python train.py --n_layer=13 --d_mlp=1216 --norm="rmsnorm"
Each number is 50 + 12 x the weight over its row's rms, rounded and kept within 0 to 99. Layers, rows and columns count from 0. The size before them is the row's rms in percent of the matrix's.

# layer 2 MLP gate, 1216x448, rms 0.0359, rows 659-669, columns 224-447
099:33 72 55 56 55 77 54 46 28 60 46 53 49 53 44 71 45 58 70 54 36 68 54 63 01 68 68 77 55 55 38 36 58 44 41 26 59 45 41 34 51 52 64 36 40 64 35 30 43 78 52 55 60 36 38 34 73 65 28 52 64 54 63 62 56 41 41 43 45 42 61 39 49 49 47 39 51 56 58 31 54 57 43 36 57 55 34 39 40 65 43 35 55 73 49 31 68 53 66 61 45 35 45 32 35 42 51 38 60 43 51 28 55 45 78 68 48 38 49 47 27 54 52 13 41 64 23 58 39 55 33 41 63 32 48 58 45 68 43 50 61 45 42 49 49 33 44 44 47 57 59 34 48 36 74 49 28 45 43 49 74 52 47 44 51 48 65 50 45 60 42 58 64 38 68 39 55 68 56 71 55 56 38 53 55 69 47 48 47 68 60 55 43 39 71 44 52 31 64 53 37 49 42 44 64 46 56 61 44 63 31 70 51 58 53 47 54 61 51 55 41 55 64 57
097:40 48 66 42 46 38 54 59 42 53 58 59 75 54 66 66 46 57 48 58 34 52 38 56 40 48 50 61 62 29 40 38 49 60 41 77 34 46 42 30 21 39 59 57 58 23 45 30 57 55 39 61 48 42 28 48 59 40 50 60 52 57 29 58 55 81 50 18 40 41 59 44 71 61 44 58 38 29 29 27 55 72 55 68 44 72 32 57 38 44 43 45 31 25 44 44 49 40 63 52 49 59 41 62 41 43 44 19 55 56 45 70 35 27 48 48 46 61 39 57 49 38 55 53 30 32 54 50 52 18 52 51 56 44 33 61 67 32 35 35 56 32 59 56 54 44 29 76 57 35 56 60 54 54 46 52 58 49 13 66 52 50 65 54 54 48 62 55 34 41 51 45 51 55 63 72 46 50 43 62 40 61 37 48 47 33 49 38 52 46 55 44 59 29 50 58 54 43 65 33 39 58 62 65 49 57 43 64 50 62 59 43 51 44 60 47 44 48 67 50 54 52 49 43
073:44 41 43 57 44 54 62 34 46 57 34 49 45 51 42 61 34 62 58 70 47 35 43 85 32 38 37 48 37 35 66 60 60 61 55 52 67 36 45 41 29 47 41 57 60 38 42 35 49 46 56 47 63 37 45 36 62 58 45 57 45 46 37 46 34 37 52 44 52 48 60 56 66 47 51 40 27 36 69 63 25 38 35 53 51 73 50 44 55 54 84 56 48 57 38 44 46 73 37 47 54 41 60 59 50 40 26 54 53 60 27 80 72 48 63 36 43 68 41 41 36 62 16 48 57 50 55 53 39 56 37 34 50 55 64 48 30 44 41 49 43 60 34 48 42 73 52 45 46 53 56 71 47 52 32 45 48 57 48 40 46 49 34 60 57 52 57 50 37 45 56 31 60 43 67 50 61 43 72 45 41 34 51 60 30 66 57 44 39 45 61 63 35 43 52 67 52 53 31 32 30 50 58 61 36 54 47 35 50 70 41 52 56 53 64 40 39 57 55 37 28 48 41 43
100:53 81 52 63 65 47 47 48 39 76 59 58 37 41 48 47 42 55 45 48 54 47 51 51 48 55 53 53 63 50 29 41 53 62 38 68 54 33 54 55 17 46 51 42 65 55 39 50 60 49 42 76 60 50 61 54 55 41 40 67 60 63 36 72 43 59 54 54 66 48 51 57 76 56 66 48 65 49 26 31 47 57 53 73 41 48 60 54 12 40 47 56 56 60 16 32 38 53 61 56 56 51 43 48 38 57 45 31 47 37 23 71 64 57 34 68 53 45 62 60 57 59 34 41 50 29 71 35 65 39 29 59 63 49 61 76 59 34 62 58 55 52 53 37 35 52 47 48 53 61 38 36 38 40 30 61 71 46 58 40 53 52 40 46 33 46 71 42 32 49 35 40 61 58 43 60 65 60 76 62 55 55 40 52 43 42 45 64 56 70 47 58 45 62 41 54 60 66 35 59 31 48 51 40 48 45 41 68 37 47 28 64 57 39 69 54 40 62 41 45 40 61 58 38
082:39 58 35 38 63 58 57 38 56 46 42 51 53 55 29 56 38 61 59 42 43 49 63 68 31 58 42 49 75 30 64 65 49 24 44 56 45 53 29 64 34 48 78 53 53 54 46 60 48 50 59 43 50 48 56 42 52 78 48 72 58 65 38 51 62 39 42 64 46 27 48 35 57 53 43 54 37 44 55 39 59 44 64 74 60 59 49 37 39 53 64 63 62 46 60 43 40 53 47 62 62 51 76 39 67 44 53 37 57 44 57 54 47 34 54 33 66 36 39 57 49 42 38 52 69 38 83 46 38 26 45 52 49 33 50 73 47 40 46 43 63 46 51 36 60 46 47 49 38 10 33 33 68 51 59 60 55 71 46 44 68 58 46 50 64 54 55 47 10 45 45 42 45 65 49 67 77 59 53 42 44 38 60 42 61 71 57 41 28 47 54 48 40 42 43 47 40 41 50 32 48 48 39 64 43 42 42 51 50 68 67 60 55 62 73 18 39 47 52 39 42 63 39 56
088:49 64 60 56 63 43 57 63 47 37 61 51 66 66 58 43 43 38 51 46 55 61 72 60 32 38 47 58 70 28 55 59 44 42 49 35 49 51 51 39 34 56 63 23 56 42 42 30 45 55 34 35 14 47 47 61 51 36 61 59 40 66 27 42 52 47 55 50 71 49 49 55 39 55 69 53 45 40 47 37 45 47 47 72 31 72 43 49 48 30 62 59 64 60 43 59 64 49 51 27 80 46 16 73 49 58 54 46 37 48 68 64 61 67 23 55 59 56 60 15 55 36 51 56 48 67 44 55 56 47 60 46 81 68 40 41 56 47 49 59 51 54 61 67 55 51 54 41 63 52 54 28 35 49 35 61 63 50 43 65 32 46 44 33 63 22 45 62 64 48 47 62 59 56 40 48 57 39 52 31 68 38 34 53 59 50 38 57 44 53 62 47 68 79 43 54 59 65 55 57 66 61 49 45 35 80 33 66 37 66 59 59 60 45 36 46 41 43 19 57 42 81 43 48
140:47 75 47 41 65 57 67 71 52 57 42 57 45 50 56 47 58 44 64 57 50 66 55 56 41 66 47 44 49 46 65 50 64 49 51 34 48 25 46 50 50 71 55 46 55 60 26 38 44 56 63 47 52 47 59 42 36 61 59 47 45 51 62 61 48 73 38 56 39 75 56 51 59 54 53 43 32 42 69 35 54 50 47 38 53 69 45 43 49 41 59 37 41 59 17 55 57 57 41 47 54 54 55 57 34 53 48 34 58 65 54 54 59 30 73 73 34 53 65 42 43 53 51 53 42 51 53 80 50 53 36 67 45 38 54 38 50 56 48 49 75 53 44 42 72 57 38 50 56 62 48 44 41 53 75 46 56 34 46 67 71 74 58 31 60 52 44 61 45 68 70 52 59 50 32 42 55 48 54 61 56 50 78 59 71 58 45 54 34 53 52 49 47 53 41 57 54 49 54 48 29 50 58 68 58 44 19 59 46 29 37 46 67 61 55 41 35 51 23 40 55 57 65 40
093:46 41 53 34 48 52 50 37 50 51 23 39 31 46 52 64 64 37 55 31 45 63 61 44 68 67 46 42 44 52 44 39 45 56 54 51 47 60 34 68 49 39 57 29 61 49 62 34 72 54 61 45 56 51 60 39 48 64 53 44 40 60 46 38 40 30 33 43 32 59 41 63 39 55 51 42 41 72 50 45 45 60 55 39 73 48 52 45 71 45 48 35 51 56 35 45 39 40 60 34 49 66 54 73 58 40 66 61 60 56 61 41 45 65 56 54 65 75 34 28 61 49 48 40 35 38 55 54 28 58 52 58 50 55 40 67 69 40 60 36 44 56 40 34 48 42 55 28 43 44 51 38 43 75 68 49 52 49 63 32 37 51 48 64 64 60 51 48 59 39 56 39 65 47 48 57 61 52 73 45 50 49 62 43 58 44 28 84 63 66 44 48 62 48 48 48 65 58 61 45 82 47 66 47 59 58 53 57 37 70 57 44 58 62 28 52 64 46 57 69 53 38 44 55
111:51 62 47 67 61 56 58 57 45 70 38 36 45 65 43 36 73 45 54 42 50 44 62 48 37 51 62 40 59 51 60 52 51 64 36 43 57 59 40 49 53 58 56 70 47 48 32 39 65 69 34 67 48 48 61 58 44 34 44 36 55 47 46 48 52 37 59 67 75 45 35 41 56 37 38 66 36 47 30 61 29 43 64 63 20 43 71 62 43 43 38 55 62 59 48 56 52 11 45 36 46 56 54 48 43 28 47 52 50 53 45 61 50 59 49 68 57 55 63 57 67 50 72 60 50 59 58 67 48 52 48 52 49 52 38 40 63 36 32 48 51 48 51 47 26 34 45 56 65 61 47 41 35 66 51 30 53 49 75 59 42 69 54 64 36 49 59 39 51 45 62 62 67 56 42 54 43 58 53 45 50 49 48 49 53 52 31 68 64 48 44 60 64 53 51 61 48 52 50 44 44 50 51 33 47 70 62 54 65 51 42 44 48 57 61 59 51 49 54 60 48 59 68 57
086:46 52 57 38 31 85 52 41 60 24 60 50 50 55 44 49 52 48 56 60 67 53 42 19 43 57 42 47 42 67 57 46 45 48 64 14 41 63 36 45 72 67 39 48 30 53 38 55 49 27 34 40 52 53 52 37 39 69 50 65 35 65 38 17 56 58 42 67 49 63 53 53 52 55 63 55 19 63 68 57 52 59 58 16 52 51 39 60 54 35 46 54 59 39 39 56 54 58 16 67 50 57 45 59 51 47 39 55 55 64 64 48 50 41 54 54 37 48 57 25 61 47 60 59 58 70 44 37 52 31 31 59 45 58 55 44 33 32 39 53 36 47 54 57 52 50 39 39 55 47 41 53 66 40 67 62 27 51 48 56 59 51 45 64 52 47 46 54 61 66 45 33 37 35 39 39 41 42 37 27 83 73 69 54 52 60 59 36 46 39 53 44 60 72 54 46 57 48 60 52 54 34 51 57 47 58 68 58 33 51 55 55 28 70 48 45 34 51 42 41 54 28 38 46
089:41 70 40 58 58 60 48 32 65 66 57 43 25 81 38 36 73 40 58 50 70 50 32 74 55 61 55 55 40 44 61 67 46 44 59 35 57 67 51 62 43 48 39 46 38 59 44 21 59 72 47 49 45 54 54 37 52 24 56 38 47 65 55 41 70 49 51 51 61 59 46 57 57 33 50 43 45 66 32 56 63 53 42 52 38 73 66 44 41 77 51 58 37 85 66 69 41 54 45 47 56 53 63 73 62 58 42 73 41 52 55 52 74 59 56 53 48 39 60 53 42 43 63 45 39 45 42 49 56 37 46 58 26 66 36 64 48 24 49 66 54 46 16 51 54 48 66 66 51 62 49 45 36 39 80 39 62 56 46 59 88 33 59 45 43 43 43 51 78 43 42 72 35 50 58 50 26 45 60 26 39 56 49 48 44 51 48 71 58 45 50 47 76 51 40 66 48 74 50 63 54 56 36 34 55 48 57 74 51 50 44 55 40 77 27 73 38 65 65 44 66 58 45 51
# layer 2 MLP up, 1216x448, rms 0.035, rows 659-668, columns 224-447
097:34 56 42 48 57 57 55 52 72 37 55 53 43 44 64 46 39 41 33 54 66 55 50 59 68 63 63 27 52 37 39 77 59 65 31 62 48 41 47 47 46 53 42 43 49 47 38 44 55 64 23 64 54 46 74 56 36 62 49 48 48 35 58 60 71 43 44 29 64 48 32 46 58 56 63 58 47 47 43 39 33 68 44 50 34 44 73 68 37 49 27 42 52 41 28 54 54 42 56 45 21 61 61 66 48 46 57 66 65 64 74 38 60 47 51 62 40 53 37 34 64 63 69 53 43 57 50 56 60 69 57 48 36 17 65 23 54 50 47 53 46 42 39 60 55 61 63 63 61 59 45 36 33 54 38 53 63 41 48 45 37 46 50 51 46 49 35 45 42 30 43 33 47 47 32 70 52 30 56 61 71 30 44 58 44 47 44 63 52 41 51 47 54 70 38 59 37 89 51 67 70 48 58 39 49 57 34 47 64 37 35 57 49 46 67 52 42 73 52 51 58 60 58 49
097:17 45 45 41 54 61 52 61 49 30 58 32 69 60 62 62 62 55 55 57 55 21 42 48 23 52 49 55 55 60 38 67 37 57 37 40 46 57 47 38 58 56 48 51 58 60 48 65 44 58 38 43 67 47 43 57 57 47 47 93 56 26 42 57 81 57 44 50 44 53 52 68 57 45 47 45 24 24 51 25 42 71 60 66 34 53 66 55 44 46 61 73 44 25 51 42 41 50 38 53 38 76 63 57 47 36 52 58 50 47 45 45 49 30 37 39 39 63 50 60 36 60 62 46 63 51 50 44 61 35 42 40 59 66 31 47 69 54 44 40 38 61 53 33 59 40 45 45 63 75 42 58 53 46 47 49 63 56 45 61 46 30 49 45 64 40 65 37 46 51 41 35 60 48 57 50 40 47 50 33 43 44 48 65 52 63 49 41 37 46 46 49 57 52 53 63 70 51 70 68 37 32 22 58 31 57 38 51 35 42 53 53 40 51 58 58 43 61 39 48 68 53 45 62
073:41 51 34 20 82 59 53 56 65 64 58 58 33 79 65 33 36 50 65 40 56 48 44 82 44 65 55 53 61 72 58 66 51 62 49 41 64 42 38 27 56 69 48 54 47 43 49 52 59 49 42 62 53 42 83 33 50 59 50 53 58 54 52 53 88 66 56 36 59 51 48 51 61 76 75 37 44 36 48 64 74 36 52 70 49 77 74 55 52 67 53 40 64 57 70 39 56 32 57 48 39 41 62 51 53 36 53 52 54 51 52 54 68 67 34 56 46 40 41 66 56 49 48 53 54 51 42 47 58 34 50 60 59 19 52 52 60 51 59 43 55 30 57 49 46 46 78 54 55 60 45 56 38 45 46 38 49 49 52 45 34 56 46 27 44 54 55 45 61 28 41 52 30 48 54 51 59 60 61 51 49 64 39 55 47 34 64 67 49 54 64 46 42 52 57 55 63 44 31 42 32 42 62 61 37 47 63 65 45 56 53 69 52 55 48 41 49 44 70 45 56 49 60 53
105:43 61 54 56 65 26 48 59 58 34 44 48 44 48 52 58 45 37 47 41 56 25 73 46 51 41 50 48 55 61 41 37 49 51 46 52 56 64 37 49 61 48 27 48 28 63 78 44 46 42 47 55 72 58 52 84 52 35 65 63 52 71 72 46 47 68 50 43 48 37 43 54 28 39 47 30 54 47 57 31 78 57 65 47 73 40 55 67 54 53 42 69 53 29 63 79 55 33 37 34 49 48 61 45 68 48 58 59 64 50 59 69 38 50 70 40 47 47 38 52 33 37 54 37 50 49 46 48 61 47 54 53 44 56 43 40 39 55 58 60 46 51 55 34 58 43 61 42 52 86 50 39 51 71 29 70 43 62 38 62 45 44 74 29 53 47 53 75 48 51 61 60 56 44 60 59 42 38 47 30 46 49 42 38 61 52 55 41 51 49 64 33 32 59 52 55 39 34 50 72 63 48 56 52 46 86 44 64 76 41 57 46 45 52 67 51 65 57 58 65 50 56 46 51
087:59 68 46 37 53 45 41 44 63 37 39 59 49 26 63 41 68 25 59 50 44 65 35 47 61 46 45 45 50 51 44 46 56 60 42 68 49 55 56 49 45 57 56 78 43 68 58 55 58 63 45 48 48 61 49 47 58 56 55 50 38 21 53 44 47 55 49 35 48 56 33 58 46 49 54 34 56 54 49 55 55 48 41 47 55 45 55 56 53 62 57 66 51 35 34 60 51 58 43 45 54 51 47 45 37 44 61 64 63 65 46 44 46 48 53 60 26 50 45 46 45 74 48 51 21 46 25 69 49 38 37 77 49 33 29 39 69 32 46 52 81 70 21 68 36 47 72 59 63 86 53 44 61 62 30 43 39 28 52 49 50 54 72 62 35 60 52 39 58 53 69 50 53 49 40 40 44 46 59 62 42 54 49 56 43 52 58 61 66 31 41 52 58 59 57 30 53 60 52 58 49 45 61 51 39 39 62 54 58 41 43 54 48 53 53 92 52 70 74 30 27 44 59 40
090:65 57 65 47 50 59 43 34 35 37 64 77 51 46 42 53 36 42 53 66 46 53 58 73 50 49 58 33 53 42 64 42 45 33 39 63 40 39 51 50 55 60 62 22 36 72 42 38 56 53 41 33 32 66 54 52 53 67 35 69 47 46 48 45 36 31 38 47 35 32 49 64 52 42 54 43 24 47 60 28 71 45 51 79 58 57 58 60 55 71 51 46 41 35 35 69 64 61 56 32 29 75 71 38 47 62 85 59 52 41 55 60 63 53 54 40 52 49 53 37 34 67 64 46 34 60 49 41 30 28 34 47 41 59 27 53 50 51 35 75 49 43 55 53 49 57 59 65 41 51 55 28 45 52 38 63 57 51 80 34 36 45 50 38 52 32 61 47 66 58 51 60 45 24 48 63 61 72 47 47 68 46 63 64 56 39 41 63 34 38 71 56 69 49 46 43 51 59 47 68 58 47 39 38 37 57 43 55 18 67 61 57 56 66 67 77 53 52 37 46 44 74 40 71
133:51 70 49 59 50 44 62 53 49 38 37 20 71 60 38 62 35 52 63 38 63 50 45 40 70 59 34 38 44 45 66 46 40 46 23 42 42 38 71 53 66 49 49 48 52 46 32 31 33 39 67 48 56 46 82 57 64 65 47 49 46 48 62 37 59 42 50 55 48 57 51 51 55 46 64 44 33 73 59 65 51 57 45 55 37 58 53 27 58 66 41 20 50 68 39 48 60 43 36 34 54 71 64 27 63 33 59 39 62 51 57 56 72 39 74 62 73 67 55 42 45 65 44 53 43 52 45 63 73 61 42 80 38 65 42 49 39 53 56 54 57 35 53 39 48 60 48 39 65 58 43 58 34 43 63 54 33 45 60 58 49 54 45 38 22 81 36 68 70 51 72 55 50 72 48 24 26 30 51 53 41 63 60 58 65 50 47 46 47 35 48 49 31 57 49 29 63 42 55 57 45 52 45 51 53 38 39 75 39 49 43 37 42 60 52 44 41 41 46 55 63 56 46 48
089:46 68 51 62 55 43 55 47 29 55 56 58 60 56 34 36 36 67 57 68 50 11 45 46 55 58 49 61 53 42 54 49 67 46 35 37 26 58 49 49 49 53 57 89 44 53 50 50 50 53 45 52 46 31 46 64 51 35 56 41 27 50 60 38 38 68 55 41 70 40 67 33 36 38 76 53 71 54 60 50 57 40 66 54 53 24 50 32 44 86 57 55 39 43 59 43 54 38 48 58 65 66 49 29 30 42 41 53 64 23 37 48 30 49 56 39 71 38 46 33 56 51 40 37 72 56 37 33 72 45 52 28 55 51 40 75 21 60 36 47 54 43 54 72 36 51 55 37 59 41 52 47 73 14 59 62 41 75 44 37 55 48 43 33 39 49 51 69 55 46 36 53 51 43 47 49 32 55 51 60 52 45 38 58 42 27 53 52 44 46 60 65 46 46 47 66 68 36 41 50 35 45 35 44 47 43 68 48 71 60 22 65 26 53 60 59 30 31 61 35 49 59 48 42
111:51 54 68 56 48 63 37 60 44 51 54 46 75 61 45 63 63 70 36 32 42 74 55 31 52 40 53 58 51 58 47 56 36 44 46 55 61 47 51 62 44 59 57 70 72 41 27 43 50 48 86 47 35 49 67 51 40 63 49 64 57 43 24 56 53 19 44 24 64 44 37 58 51 46 56 58 42 38 33 59 25 36 60 56 50 46 54 33 46 37 38 48 53 36 47 80 40 40 53 43 53 66 44 49 39 58 59 37 72 41 56 40 51 54 33 69 49 60 47 53 35 42 67 67 42 66 60 90 50 52 59 60 47 47 44 34 67 57 37 81 49 50 53 36 46 44 37 47 66 44 36 41 27 72 48 50 53 43 53 50 23 55 58 64 44 52 39 53 39 30 41 44 59 59 49 49 55 72 63 43 55 65 60 53 56 63 60 67 41 34 33 48 60 54 65 52 37 45 49 43 54 47 48 43 40 75 53 53 53 41 42 38 56 55 58 48 48 41 54 46 72 63 47 39
094:27 35 54 34 46 70 62 59 35 50 53 54 28 48 30 66 33 44 58 54 60 54 41 60 50 63 64 33 37 52 61 57 29 60 49 28 30 32 26 42 46 60 37 72 49 41 46 60 29 29 39 53 52 61 57 60 51 65 27 65 34 44 42 34 57 50 62 51 46 51 50 64 31 42 32 61 35 66 53 50 51 54 49 46 43 66 57 54 59 47 48 37 41 42 63 56 68 59 40 52 37 39 53 57 38 43 42 52 72 43 63 60 32 55 44 46 42 26 56 36 60 38 47 50 61 71 37 40 44 58 46 34 38 52 55 49 36 42 40 51 42 53 66 66 25 34 48 29 61 44 11 38 61 44 45 59 51 56 47 49 52 57 42 51 43 79 66 42 54 45 42 41 56 40 18 36 25 72 44 38 55 72 57 53 51 44 58 55 49 80 42 53 58 47 75 48 64 34 48 36 65 47 59 61 48 56 42 63 48 44 48 49 34 48 32 61 44 59 72 42 48 45 38 35
# layer 2 MLP down (transposed), 1216x448, rms 0.0339, rows 659-668, columns 224-447
101:62 48 29 39 58 58 51 58 66 42 56 63 45 55 63 24 41 48 46 52 57 58 55 69 64 52 42 20 48 44 52 69 58 71 59 61 68 42 64 59 36 97 29 43 67 25 54 62 44 44 30 55 48 55 69 66 37 60 71 55 43 60 67 54 47 51 47 38 60 42 50 48 41 53 65 44 55 33 35 63 35 60 38 58 53 61 79 62 61 23 25 48 63 39 51 66 44 45 56 42 40 62 47 59 38 55 56 57 54 64 56 54 63 57 12 61 59 42 49 64 64 42 65 60 49 46 66 55 39 68 67 35 45 57 46 48 82 57 56 52 30 43 58 54 38 66 60 77 48 51 39 52 33 77 29 47 99 62 43 43 42 67 45 65 49 51 40 47 41 38 46 48 61 55 34 48 48 28 61 52 37 33 51 39 32 67 42 58 47 39 36 38 44 46 35 49 47 62 55 53 64 51 43 61 58 50 29 46 60 39 45 36 45 50 53 53 60 55 56 57 58 37 53 47
100:26 40 35 37 72 53 36 62 35 34 65 46 66 64 62 82 47 55 51 46 61 34 35 38 43 50 48 40 69 54 38 59 29 31 40 36 57 47 53 58 60 58 40 50 70 48 74 70 42 55 33 82 65 47 42 63 57 31 43 54 72 46 50 44 56 41 33 42 32 43 49 56 52 60 55 58 32 39 37 40 65 56 49 79 44 50 57 54 54 46 51 71 29 44 55 31 52 60 53 48 19 58 70 40 44 40 60 32 59 34 63 35 36 49 40 53 42 65 58 54 58 70 39 61 60 72 44 28 51 50 64 62 56 53 41 37 60 44 40 41 55 55 30 48 64 47 51 55 71 48 52 54 30 65 49 53 77 47 36 63 53 53 34 54 63 57 65 65 32 47 22 45 58 54 42 50 50 71 66 38 39 50 33 38 56 74 70 47 56 59 56 59 33 48 63 58 60 39 64 60 51 41 32 55 50 60 41 43 36 67 59 66 30 40 52 43 65 63 57 64 61 59 61 49
078:51 70 29 50 58 60 35 58 52 41 61 44 35 71 42 53 33 19 44 32 48 64 62 32 67 35 48 74 58 68 53 59 47 58 43 55 36 46 63 45 64 22 72 42 42 67 67 68 48 46 44 73 44 62 57 62 50 68 55 37 65 51 54 51 50 61 45 57 71 34 32 41 36 55 40 45 70 61 17 45 57 56 64 40 44 29 65 64 40 42 37 38 31 24 72 41 60 37 72 67 42 73 50 52 44 49 56 43 67 57 71 50 24 55 66 57 46 43 43 53 70 57 61 53 54 36 34 37 50 60 73 55 59 50 45 70 74 54 63 50 69 51 53 52 48 48 56 44 21 45 34 53 41 53 62 65 28 67 55 49 67 40 69 57 58 54 47 70 44 44 37 78 41 52 56 48 45 50 33 61 49 63 27 76 54 50 56 67 39 30 35 52 62 53 40 43 36 48 61 49 52 47 44 57 36 56 82 53 45 56 42 40 49 51 40 66 89 51 60 26 58 31 40 48
106:65 53 49 39 65 33 49 66 52 52 44 67 57 49 64 48 47 57 58 59 49 34 60 73 54 37 58 52 47 44 44 62 51 55 42 58 47 60 46 54 51 44 41 67 35 50 60 46 53 56 49 51 64 47 47 80 65 42 70 49 58 68 53 39 53 48 38 60 53 59 29 61 42 45 60 44 49 51 41 58 35 67 48 62 68 36 48 55 55 61 46 62 49 56 60 59 27 30 69 36 44 50 64 44 60 59 56 60 44 63 54 72 40 31 64 31 42 55 46 50 44 44 54 69 48 48 23 57 55 61 47 57 31 47 31 43 64 59 55 47 34 64 43 52 57 51 40 27 57 66 51 38 25 40 56 70 69 47 44 66 67 20 59 44 61 47 64 66 64 35 60 40 67 40 61 69 46 52 52 61 39 57 63 60 61 46 44 34 38 50 50 48 62 67 57 59 65 44 56 47 86 50 46 53 42 57 60 51 72 67 54 35 40 48 48 36 43 50 45 54 49 59 39 58
090:57 50 53 51 46 43 60 61 57 57 18 41 33 46 54 48 56 53 52 62 57 45 38 56 60 37 49 35 46 34 44 39 45 67 60 68 40 62 67 48 52 99 23 51 43 49 38 38 44 60 49 55 53 69 45 81 47 38 50 55 50 47 39 59 24 55 60 48 43 40 46 44 30 49 52 44 58 44 42 40 49 37 46 32 42 51 48 63 55 40 49 51 50 47 61 52 52 57 62 52 56 56 56 57 48 33 35 49 30 46 55 58 52 38 42 59 25 71 55 46 54 51 56 32 44 46 50 71 32 55 58 60 58 45 41 47 75 72 39 38 54 44 54 82 18 29 53 29 61 59 62 41 64 51 37 66 99 39 49 63 68 58 33 65 35 68 61 64 61 49 63 47 65 37 42 29 26 40 48 38 59 45 37 49 18 61 17 64 57 36 57 52 46 50 57 63 39 64 43 65 37 48 61 71 58 71 50 70 56 54 47 36 45 36 50 62 35 68 67 57 48 21 62 29
094:50 54 72 40 60 63 40 53 54 60 62 56 55 53 56 47 38 51 97 52 43 49 48 55 41 58 45 61 59 51 58 33 64 39 40 62 34 34 55 35 61 25 52 60 59 68 34 52 60 48 54 48 42 45 62 50 66 48 55 46 57 64 41 44 57 49 56 49 48 48 47 53 37 39 47 59 45 41 66 41 59 47 45 75 61 50 53 52 52 63 46 59 65 57 61 48 46 45 55 46 26 54 42 67 68 48 71 45 31 44 37 29 63 40 51 28 47 50 51 29 48 52 60 45 55 41 47 47 33 39 50 26 44 49 21 27 81 66 47 63 52 33 22 48 53 62 43 34 43 53 57 61 41 35 57 41 48 46 42 39 23 46 43 49 45 52 48 57 42 49 80 73 53 53 40 57 62 33 40 25 49 59 43 49 38 34 31 46 63 36 61 55 46 57 45 53 50 55 38 39 42 56 57 44 43 65 53 72 40 59 72 52 47 50 48 61 53 59 54 80 43 58 41 53
125:61 79 53 57 42 43 57 41 47 48 38 25 47 46 41 54 52 51 59 33 39 54 55 52 61 68 27 38 44 39 61 60 39 42 46 47 49 33 48 61 41 16 48 64 69 40 40 37 33 61 58 42 54 52 78 64 63 63 39 44 36 50 46 32 66 65 45 58 43 59 58 47 64 50 49 55 36 51 71 77 47 46 26 54 40 71 40 38 60 62 47 10 30 51 32 56 58 22 31 43 46 61 73 38 57 35 51 26 66 52 62 40 67 52 65 45 47 54 56 50 40 58 51 51 37 40 46 68 50 52 38 81 24 43 41 53 32 44 64 59 65 61 46 26 42 48 39 46 54 57 51 43 27 45 53 63 62 00 50 62 51 54 63 42 53 51 44 57 55 63 75 67 46 63 43 30 47 35 53 49 29 61 67 67 88 50 46 44 48 42 56 59 43 57 46 38 54 32 41 50 39 62 62 51 56 48 50 67 28 47 54 30 48 70 52 43 57 43 37 44 61 45 41 42
095:57 49 31 54 30 27 55 42 65 49 40 43 57 39 70 51 47 56 52 59 65 36 60 43 40 39 69 46 46 65 68 53 57 52 67 39 32 46 65 70 35 69 36 39 44 65 40 55 60 57 47 57 62 47 72 65 54 51 58 47 52 40 77 54 40 56 50 61 55 49 44 38 66 52 58 46 30 36 30 58 60 56 72 74 57 47 70 41 43 64 63 58 57 43 35 53 50 69 31 42 47 49 53 36 41 63 65 53 47 36 53 51 44 56 53 58 44 47 63 56 60 36 55 61 54 51 60 57 51 49 49 57 31 66 34 51 61 46 59 49 57 41 50 59 42 47 24 54 62 58 58 60 52 40 47 59 34 50 46 49 68 46 81 21 51 55 63 32 39 49 65 36 56 71 64 50 33 67 47 38 73 49 58 51 38 78 52 42 56 30 43 21 66 47 55 66 29 61 52 62 48 48 30 66 55 67 37 44 70 52 50 43 50 51 54 61 31 54 50 49 64 51 34 34
114:42 51 57 64 61 29 49 43 39 36 65 39 48 35 64 77 37 49 40 42 69 67 49 38 42 42 51 51 68 50 57 44 58 39 55 48 57 47 65 59 46 63 43 60 68 51 60 55 52 41 56 43 58 54 56 44 58 63 56 71 50 56 43 40 61 31 46 37 38 59 47 46 44 62 50 43 43 55 44 44 60 55 48 51 57 34 28 61 59 41 50 38 59 14 46 55 59 70 51 33 52 51 27 53 36 50 58 66 69 40 46 25 54 51 49 26 46 52 48 35 52 55 56 45 20 75 49 53 33 42 53 54 73 52 53 62 60 57 47 57 41 72 57 39 53 45 40 46 54 40 54 51 77 45 48 55 73 59 32 48 36 41 42 48 50 42 37 51 35 54 47 62 60 46 44 70 42 38 50 41 49 52 57 51 48 46 90 38 38 54 44 75 52 45 61 41 39 52 66 61 64 57 56 48 37 55 52 52 38 43 55 55 37 38 55 45 36 42 33 63 47 31 52 45
093:37 32 53 77 53 37 38 48 46 51 18 42 69 47 59 31 57 64 50 36 36 60 50 61 52 51 28 72 51 47 74 32 72 45 54 74 58 45 59 59 39 21 30 38 43 69 52 44 73 55 52 49 54 41 46 43 47 29 56 29 50 49 45 66 54 64 47 57 52 48 42 50 72 35 23 56 54 36 66 43 43 44 68 58 50 58 53 49 46 39 53 61 36 51 53 40 46 50 75 32 58 63 50 31 57 63 50 44 61 62 51 43 36 39 81 52 44 41 31 58 49 61 60 51 64 44 43 53 55 30 62 61 52 41 12 42 45 48 40 47 58 59 47 35 52 62 40 73 18 49 80 60 56 51 44 61 27 56 41 42 46 42 49 51 50 29 49 48 51 54 37 51 62 49 76 60 52 62 48 68 40 27 55 41 34 55 60 41 47 68 67 30 45 50 57 69 39 47 46 44 31 33 50 45 51 56 67 36 50 47 50 44 52 42 46 43 42 43 33 38 39 51 47 55